config.toml
init_std_o = 0.0114
optimizer = "adamw"
lr_head = 0.00349
schedule = "wsd"
final_lr_fraction = 0.0
batch_tokens = [8192, 16384, 24576]
Each number is 128 + 24 x the weight over its row's rms, rounded and kept within 0 to 255. Layers, rows and columns count from 0. The size above them is the row's rms in percent of the matrix's.

# layer 8 MLP down, 128x512, rms 0.0914, rows 0-127, columns 128-159
size [ 88 100  98  97 100  95 108  95 106  97  97  94  93 106  90  89 101  95  99 100  94 102  99  98 102  94 105 101  96  91  94  99 103 105  92  98  91  96 101  99 101 108 104  95 109  98  98  98  94 103  89 100 108  93  92 128 144  93  94 104 107 114 100  94  98  97 108  95 144  91  90  99  99 101 104 101 102 102 103  97 101 103 101  98  92  94 102  92 107  98  94  99 117  95 100  93 105  98 113  99  94 106 114  98  99  96  88 101  92  94  94  97  99 105  97  92  95 103 111  89 100 100 100 106  93  98  96  95]
[[111 151 132  97 138 147 144 129 164 154  91 137  82 108 112 156 133 124 115 146 164 107  70 153 160 128 116 127 128 125 166  99]
 [156 114 129 110 117 125 130 132 101 102  98 141 131 158  94 175 152 156 133 113 147 143 154  99 119 120 149 166  98 151 112  72]
 [117 121 117 161 119 142 103 116 130 126  90 115 103 124 159 131 112  98 116 153 128 153 117 130 133 131  91 119 124  99 162 182]
 [122 110 132 176 124 130 101 154  98 129 100 134 135 148 130 113 105 131 132 135 142 148  91 113 103 115 127 137 172 118 120 126]
 [134  84 185 136  86 166 155 111 136 102 123 163 145 121 108 136  92 100 155 160 113  96 141 108 124 133 115 101 132 143 138 121]
 [104 132  81 161 108 100 160 138 172 123 121  83 102 142 107 123  89 167 106 133 124 145 169 109  86 118 137 130 137  91 124  98]
 [107 140 153 126  80 102 115 118 154 100 135 129 106 156 149 128 116 119 102 125 147  91 152 143 129 126 128 125 180 126 116 111]
 [150 112 105 137 150 125  93 133 120 127 144 125 127  96 173 141 139 132 149 121 114 170 107 100 130 130 128 119 110 164  59 156]
 [164 104 136 133 154  93 114 122 120 148  99 106 117 140  92 136 164 137 112 154 117 125 159 118 118 155 154 109 133 123 180 139]
 [137 178 135 100 138 129 117 131 124 159 151 118 136 110 121 137 147 112 154 139 121 128 177  91 133 137 169 150 150 126  92 147]
 [152  82 129  90 118 171 118 123 147  70 129 149 110 100 129 147 103 104  97 130 115 118 174 104 102 100 106 131 145 112 121 115]
 [107 126 187 117 169 100 149 124 141 123 167 156 148 141 146 136 115 128 123 126 106 168 160 104 138 121 134 152 176  83 124 119]
 [133 141 145 191 110  99 109 109 105 130 112 138 173  92 134 132 142 102 139 136 123 114 182 121 122 102 106 130 155  89 181 120]
 [138  75 140 156 135  79 129 148 119 151 129 175 119 145 142 121 167 164  84 137 149 114 140 153 158 122 174 161 156 108 115 186]
 [108  86 165 150 154  82 121 120 143 136  97 116 117 134 143 116 140  86 106 166 133 132 164 124 130 135 156 148 164 100 161 122]
 [170 124 116 176 142 116 108 117 134 105 128  90 166 139 125 145  88 118 156 111 135  98 135 126  81 141 126  86 114 104  99 132]
 [159 169 136 100 117 123 134 143 169 151 114 141 123 133 130 166 133 138  86 157 174 136 142 172 129 128 130 130 138 145 122 137]
 [125 126 139  74 131 106 116 127 127  79 139  66 156 125 137 120 141 126 129 131 112 175  87 120 115 156 137  98 152  93 134  89]
 [148 134 152 113 115 140 135  98 140 153 144 126 124 160 171 111 164 107 137  80 101 156 121 130 113  93 129 131 136  99 139  91]
 [137 125  78  63 106  94 114 103 119 115 121 140 137 115 130 110 125  88 146 179 132 130  92 137 128 158 144 117 137 157 137 124]
 [152 121 141 129 106 146 142  98 150 133 120 167 158 187 144 127  81 105 136 120 142 129 133 109 162 121 109 123  88 137 140  98]
 [158 128 161 113 140  49 125 101 165 115 117 137 112 129 111 144 135 127  87 140 114 180 139 165 142 131 179 117 118 126 131 119]
 [130 168 111 112 140  79 121 104 113 104 121 141 113 149 125 115 134 134 138  94 106 161 106 113 120 103 129  82 124 146 137 133]
 [124 179 164 139 124 118 115 125 146 155 161 122 112 108 128 102 143 154 194 155 141 118 122 107 147 125  97 130 159 140 116 152]
 [142 119  97 163 162  90 122 149 110 156  91 112 124  82 154 131 136  91 138 131  92 123  75 138 153 155 138 134 121 167 136 152]
 [ 81 154 126 111 152 163 130 149 106 144 115 119 129 167 118  82 146 142 145 146 159 123 162 146 157 153 156 111 134 113 144 111]
 [124 129  99 109 154 192 162 156 144 119  98 110 101 111 121 130 134 101 131 120 114 103 110 146 106 110 107 137  82 130 109  90]
 [ 84  51 149 138 133  97 129 153 129  92 128 155 109  80 146 142 103  98 147 121 118  94 122 138 107 131 150 109 164  88 109 149]
 [172  98 183 129 123 145 156 126 158 107 125 145 108  70 119 109 125 140 126 118 133 129 134 133 146 108  96  47 139 159 130 114]
 [122 117 140  86 138 119 128 120 120  83 127 112 103  75 114 101 108 108 132 129 103 136 133 140 110 107 117 141 153  97 107  81]
 [102 124 142  91 153  77 109  97 127 162 131 127 121 142 127 132 150 124 111 151 130 109 171 120 129 108 145 134 118 128 131 121]
 [ 92 133  92 148  71 145 149 123 131 113 149 101  97 163 146 165 116 115 135 161 146 101  96 120  90 137 111 160 127 120 121 145]
 [102 133 176 147 146 140 163 111 122 172 162 135 140 133 186 155 120 107 124 122 142 152  93 134 114 133  97 159 149 163 134 140]
 [152 154 103 119 132 151 108 110 123 141 160 113 137 133 121 149 143 159  96 137  97 161 135 104 109  98 144 104 109 133 133 113]
 [132 148 161 109 143 131 141  90 155 142 138 105 118  89 127 163  93 116 127 137 148 143 146 108 108 126 150 106 170 152 105 105]
 [142 136 144 111 177  92 116 114 163  98 160 167 120 128 139  90 102 158 101 104 121 137 122 145 132 136 138  63 110 134 119  90]
 [127 187 129 108 121 135 123 101 123  97 108 158 111 106 135 177 131 157  69 122 127 109  95 163 126  87 122 170 139 149 125 143]
 [114 144 127 153 184 200 153 142 162 149 141 145 139 159 167 157 105 120 107 129 140  94 137 142 118 129 102  95 151 136 190 132]
 [133 112 169 127 111  97 137 124 176 152 136 109 123 103 124 114  70 159 126 136 112 113 119 122 110 133 134 144 123 191 142 129]
 [134 153 113 145 155 100  96 107 135 152 108 123 154 106 133 137 121 125 108 164  99 124 183  89 153 161 176 127 103 133  85  82]
 [116 130  99 152 130 101 109 126  98 116 129 149 145 143 132  92 152 131 153 145 144 142 102 118 159 144 138 127 152 105 148 149]
 [151 147 119 117  91 165 125 138 123 122 132 107 160 137  81 148 103 129  96 164 116 127 162  86 127  95 115 139 144 117 104 109]
 [166 145 131 110  51 142 133 113  94 123 161  91 138 148 113 115 105 166 114 115 116 111  96 171 151 130 145 113 136 151 146  89]
 [115 111 104 186 146 121 122 103 114 159 173  96 142 120  91 145  82 115 160 115 164 107 147 122  74 147 153 165 102 178 138 109]
 [ 89 149 164 118  92 142 102 124 109 122 112 160  83 143 131 133 119 136 152 112  99 127  74 108 109 151  97 139  99 108  57 139]
 [116 132 144 184 121 110 140 115 114 119  93 137 113  70 154 162 127 129 130 168 124 148 130 110 107 146 129 146 124 170 133 101]
 [116 120 174 100 134 168 108 114 149 122 129 157 112  81 108 111 160 138 146 107 113 134 132 125 124 144 111 110 141 142 136 102]
 [ 74 142 128 132 136 106 114  95 150 110 126 111 147 162 143 106  91 120 147 177 149  89 118 121 118  90  94  81 143 100 176 156]
 [159 134  92 132 187 141 117 154 100  93 134 130 142 170 105 145 113 171 115 122 125 158  97 175 139  90 163 191  90 112 153 161]
 [ 99  98 127 171 120 131 136  85  96 147 165 140 135 113 148 110 112 140 144 121 130 117 169 123 134  93 114 170 135 164 174 167]
 [108  84 127 121 128 163 140 149 145 131 153 101 128 131 112  76 101 115 118  63 120  86 147 151 172 110 147 107 113 117 110 118]
 [126 103 104  84 121  77 116 130 171 134 109 138 162  91 122 118 133 151  75  90 153  90 133 127 119 100 145 124 118 173 151 148]
 [141 128  89 103  95  80 144 129  73 121 115 114 150 163 142 120 162 126 111 123 139 128 152 152 119 124 133 162 140 134 139 112]
 [128 118  76 113 140 182 155 125 116 115 101 131 105 118 151 155 157 125 121 152 139 100 119 101 155  76 105 155 144 114  69 161]
 [108 133 133 107 102  99 156 125 115 152 100 180 155  81 108 135 101  83 122 156 150 116 135 132 183 130 116 174 138 133 142 125]
 [140 169 121 145 177 227 103 107 160  85 137 133 162 124 130 143 114  84 135 120 106 143 146 153 100 135  96 118  77 100 144 140]
 [131 139 133 156 137 183 124 122 147 107 121 133 144 131 126 138 121 124 140 103  68 146 156 100 115 129  99  78 116 144 101 186]
 [157 129 132 116  86  90 172 160 133  95 125  77 129 117  95 129 160 179  91 101 122 115 132 171 129 107 126 130 147 102 148 123]
 [111 123 156 119 126 115 127 147 104 106 160 161 137 147 126 155 170 137 135 129 144  92 172 131 127 120 140 102  96 122 144 106]
 [117 149 129 126 152 210  91 121 147  95 160 136 166  96 100 113 105  94  89  94 132 140  86 136 142 148 128 110 122 135 137 158]
 [149 148 124 160 110 135  97 111 139 126 172 168 121 132 125 109 120 170 110 120 187  79 134 161 132 132  81 152 117 135 155 130]
 [136 123 117 109  86 149  98  99  96 128 132 126 114 161  94 137 121 144 141 136 119 153 130 111 114 144 130 153 148 131 121 137]
 [119 133 111  94 138  90 148 124 115 149 145 119 130 168 160 134 160 136 124 128 106 129 159  39 127 127 153 152 122 151 141 130]
 [123 116 127 129 128 176 160 156 106 139 102 139 117 106 108 116 133 108 120 117 128 111  75 179 127 166 137 127 162 133  87 123]
 [183 135 107 133 129 104 156 173 129 132 112 130 111 142  96 145 195 154 124 127 109 136 145  81 148 138 131 133 141 166 108 121]
 [114 135 104 111  96 118 127 132  97 127 114 148 158 141  85 155 101 110 121 146 126 121 131 126 159 164 128 101 104 109 117 131]
 [142 136  83 132 108  89 149 123 126 122 160 124  91 122 121 106  82 109 166 147 150 119 130 151  99 139 111 166  93 131 126 135]
 [135 119 134 118 127 112 137 122 128 100  76 113 140 141 153 163 116 124 163 117 165 137 137  90 123 117 141 129  98 144 111 125]
 [103 112 149 122 137  98 140 172 140 139 124 127 131  98 161 126 113 148  96  96 123 103 118 122 150 120 108 124  91 146 100 124]
 [ 91 181  75 112 145 192 120  95 123 155 118 112  86 142 140 119 102  88 139 115 130 103 132 138 108 112 123 123 106 129 122 140]
 [109  89 183 136 164 122  97 119 160 117 108 125 135 101 154 112 127 140 113 161 139 111 126 146 142 160  81  97 150 155 101 148]
 [153 113 104 129 128 119 120 118 109 121 136 152 107 121 156 145 147 140 132 107 129 152 160 115 105 101 169 115 128 142 103 106]
 [115 125 100  97 118 112 120 125 127 130 130 121 131 144 123  92 101 110 175 135 170 122 103 133 120 193 164 134  91 121 142 137]
 [129  65  64 159  92 143 120 152 132 148 123 145  87 144 157 129 140 113 114 132 134 100 104 157 138 129 133 206 106 117  56 160]
 [124 140 127  57 153  93 136 169 124 127 130 117 134 104 111 118 100  97 116 156 112 174 153 133 112 135 100 134 127 119 106 116]
 [150 128 113 114 140  94 139  86  81 135 111 104 140 115 129 118 133 156 110 114 140 147 127 111 144 123  84 105 136 170 117  93]
 [141 155 131  89 162 151 120  78 145 170 151 141 118  72 114 142 161 134 137 180 155  98 120 149 132 115 114 107 100 113 161 114]
 [131 133 123 100 120 154 180 163 138 109 111 174 176  95 147  95 135 136 157 110 100 190 127 139 145 174  78 113 148 112 167  97]
 [127 145 142 123 144  88 107 122 172 155 157 166  91 149 127 127 159 107  95 117 148 143  89 167 123 192 163 134 114 138 149 113]
 [139 177 114 123  87 195 100 126 128 132 142 152 121 190 103 139 135 126 133 139 123 162 141  99 132 135 113 163  98 161 121 153]
 [139 138  97 129 145 167 135 160 141 128 151 113 152 170 168 168 141 147 125 132 121 127  61 167 144 113 109 108 122  85 174 120]
 [161 145 125 122 128  99 105 133 133 123 102  87  98 126 107 132 129 187 107 154 140  70 120 120 108 148 124 132 129 142 166 134]
 [137 139 146 121 119 107  86 103 130 150  99 131  85 161 143 121 125 177 109 139 155 115  62 158 125 126  97 126 146 107 125 102]
 [166 164 137  84 125 115  93  90 120 123 119 119 102 167 138 110 131 126 126 112 137 136 143 142 145  84 180 111 146 140 137 125]
 [200 144 133 114 116 141 126  91 109 115  67  90 112 141 118 161 136 138 120 123  98  96 104 113 138  62 166  84 125 157 108 176]
 [134 157 142 142 141 164  68 125 159 134 150 108 153 137 129 157 164 144 149 122 113 117 124  71  99 149 121 141 173 177 130 120]
 [131 116 160 122  96 118 151 151 158 116 134 103 133  97 107 140 106 128 135 187 161 128 144 183 132 146 119 140 128 135 157  91]
 [144 133 155 112  84 123 110 143 106 109 130 145 152 144 133 153 111 125 123  93 115 150 144 133 131 125 127 156 128 120 103 133]
 [117 137  99 148 115 138 140 112  99 130 112 114 123 113 115 101 169  85 193 112 111 168 137  92 113 137 149 172  89 107 143 119]
 [130  97 116 119 133  49 122 138 100 129 111 150 150 180 130  77 167 119 183 116 132 123 129 135 145 167 118 105 133 123 120 157]
 [208 145 117 159 132 119  98 132 161 135 146 145 169 101  86 117 110 130 160  97 115 114  96  82 134 129 142 148 107 143 197 161]
 [118 133 106  89 109 107 114 120 118 125 143 118 154 129 120 111 120 133  94 146 120 154 163 149 109 150 110 133 104 108 155 105]
 [127 146 128 155 149 205 125 145 176 113 140 126 132 144 109 144 135 127 148 110  91 155 117 149  98 151 103 124  97 104 171 146]
 [151 149 146 157 146 133 169 155  92 129 112 170  96 148 106 104 132 167 138 109 147 163 126 137 137 139 132 106 137 177 111 163]
 [ 87 146 150 151  91 107 168 125 107 172 160 124 111 163 143 102 125 100 162 123 204 132 117 117 147 107 116 126 125 114 125 138]
 [ 83 134 141 146 143 119 148  95 123 132 147 119 105 104 123  88 120 122 139 124 127 148 124 116  97 132  76 155 112  83 117 138]
 [145 142 141 122 105  87 115 167 136 128 168 111 100 109 100 123 134 150 136  92 138  82  78 120 134 156 136 129 135 126 189  96]
 [ 98 142 132 142 137 161 139 120 134 140 116 163 129 168 137 102 122 112 124 138 102 153 102 144 142 132 110 121 127 111 115 113]
 [101 173 100 176  85 110 130 125 101 118 106 135 162 112 113 132 164 129 120 108  93 158  97 109 105 147  74 143 186 131 150 150]
 [119  92 170 124 145 101 153 151 120 127 151 116 161  96 119  89 151  89 157 111  97  97 141 138  98 137 147 117 118 123 141 145]
 [105 195 132 118 112 220 140 153 135 150 107 166 104 151 146 106 152 134 128 100 117 112 159  98 178 128 117 103 116 138  82 142]
 [102 104 125 108 141 108 146 153 151 145 165 125 160 123 101 135 107 141 149 127 134  76 193 158 121 111 126 114 142  94 109 149]
 [123 137 119 138 117 211  88 159 120 139 128 111 169 120 137 123 145 113 110  94 113 122 102 135 148 117 115 108  90 141 107 137]
 [157 160 104 123 124 136 131 142 101  93 143 146  88 109 112  98 110 142 163 137 116 109 107 131 186 125 122  84 133 143 142 110]
 [128  49  95 158 144  66 111 126 154 153 100 111 141 160 185 158 108 123 139 109 139 123 139 104 106 116 180  97 136 122 134 107]
 [131 127  82  54 146 108 108 146 105 100 112 120 152 135 114 104 131 115 124  70  93 163 121 124 136 147 125 142  83  98 146 124]
 [120 146 118 156 145 108 132 132  77  72 144 127 134  44 125  73 130  76 148 130 127 167 126 139 159 153 103 129 139 151 123 100]
 [136 133 115 168 174 178 121 143 164 180 126 150 133 115 148 151 115 133 142 108 120 142  86 133 128 129 136  81 112  80 125 147]
 [ 95 147 112  91 124 132 146 174 126 146 114 127 120 167 122  87 151 171 125 122 157 161 122 144 127  91 125 170 160 155  61 111]
 [164 107 135 149 159 138 116 104 150 139 144 149 123 157 148 175 127 119 144 153 140 125 156 114  94 142 139 152 115 149 176 151]
 [116  64 130 153 134 155 145 102 121 113  78 121  80 183 113 143 151 139 120 152 125 132 178 141 120 151 132 120 169  95  94  91]
 [116 160 117 145 178 138 149 125 103 151 144 116 119 100 145 167 128 102 153 160 155 179 155 137 189  89 108  74 138 104  98 124]
 [118 120 123 166  87 148 119 118 136 156 103 137 117 106 133 110 123 134 146 156 144 138 115  83 144 124 145 160 105 136 122 150]
 [103 157 120 181 104 143 141 128 106 155 136  93  98 169 122 144  95 133 128  70 126 101 168 118 146 102 178 101  91 104 124 151]
 [125  68 168 133 103 139 121 111 136 134 121 169 142 149  91 146 117 129  83 121 130 118 114 160 132 166 151  76 112 112  89 129]
 [112  95 144  99 136 140 139 142 109 111 128 108 163 159 133 116 146 117 144 105 110 139 104 151 160  99 167 144 112 109  93 114]
 [174  75 183 108  94 124 120 160 109 147 169 122 101 107 166 184 127 129 136 118 113 115 115  98 111  78 127 137 111 119 144 111]
 [123 120 114 155 159 148 130 139 115 134 108 119 152 119 145 114 120 145  96 143 130  87 130 125 147 164 165 149  74 118 125 139]
 [ 78 189 110 102 124 175 155 150  87 120 154 110 137 145 121 145 138 168 109 168 153 136 145 124 148 124  93 156 145  93 128 141]
 [113  86 129 179  71  76 164 154 141 181 139 103 134 104 140 128 116 118 111 138 121 162 118 111 122 152 140 158 102 152 119 140]
 [105 135  94 150 102 103 152 109 141 127 106 125  92 143 136 136 116 115 135 194 130 102 137 138 117 131 136 131 127 110 130 109]
 [ 88 139  94 141 121 194  94 129  94 111 116 107 135 133 120  91 108 142 124  90 110 150  90 127  88 124 120 125 103 139  72 163]
 [172  79 133 172 128 145 123 138 154 161 128 109 134 130 143 142 139 152 115  99 105 147 133 103 101  90 122 138 147 123  89 123]
 [117 107 130 138 128  88 144 132 140 123 133 131 138 132 132 116 155 143 106 137 128 106 137 147 111 119 128 163 116 137 177 153]
 [124 121 182 111 159  95  92 136 104 150 149 154 127  75 146 108 140 123 137 125 118 108 123 143 147 126 152 104 176 147 133 138]
 [135 128 175 168 100  78  93 122 110 151 135 114 148 107 133 135 163 125 101 102  90  89 118 120 136 129 168 143  91 119 115 120]
 [140 127 103 119 154 141 141 119 122  99  99 134 124 116 115 126 187 158 100 135 143 166 106 104 122 142 129 142 144 144 131 177]
 [118 105 147 128 164 144 107 171 139 118 137 114 130 102  98  98 128 102 158 120 126 109 131 178 137 105 116 132 214 150 106 130]]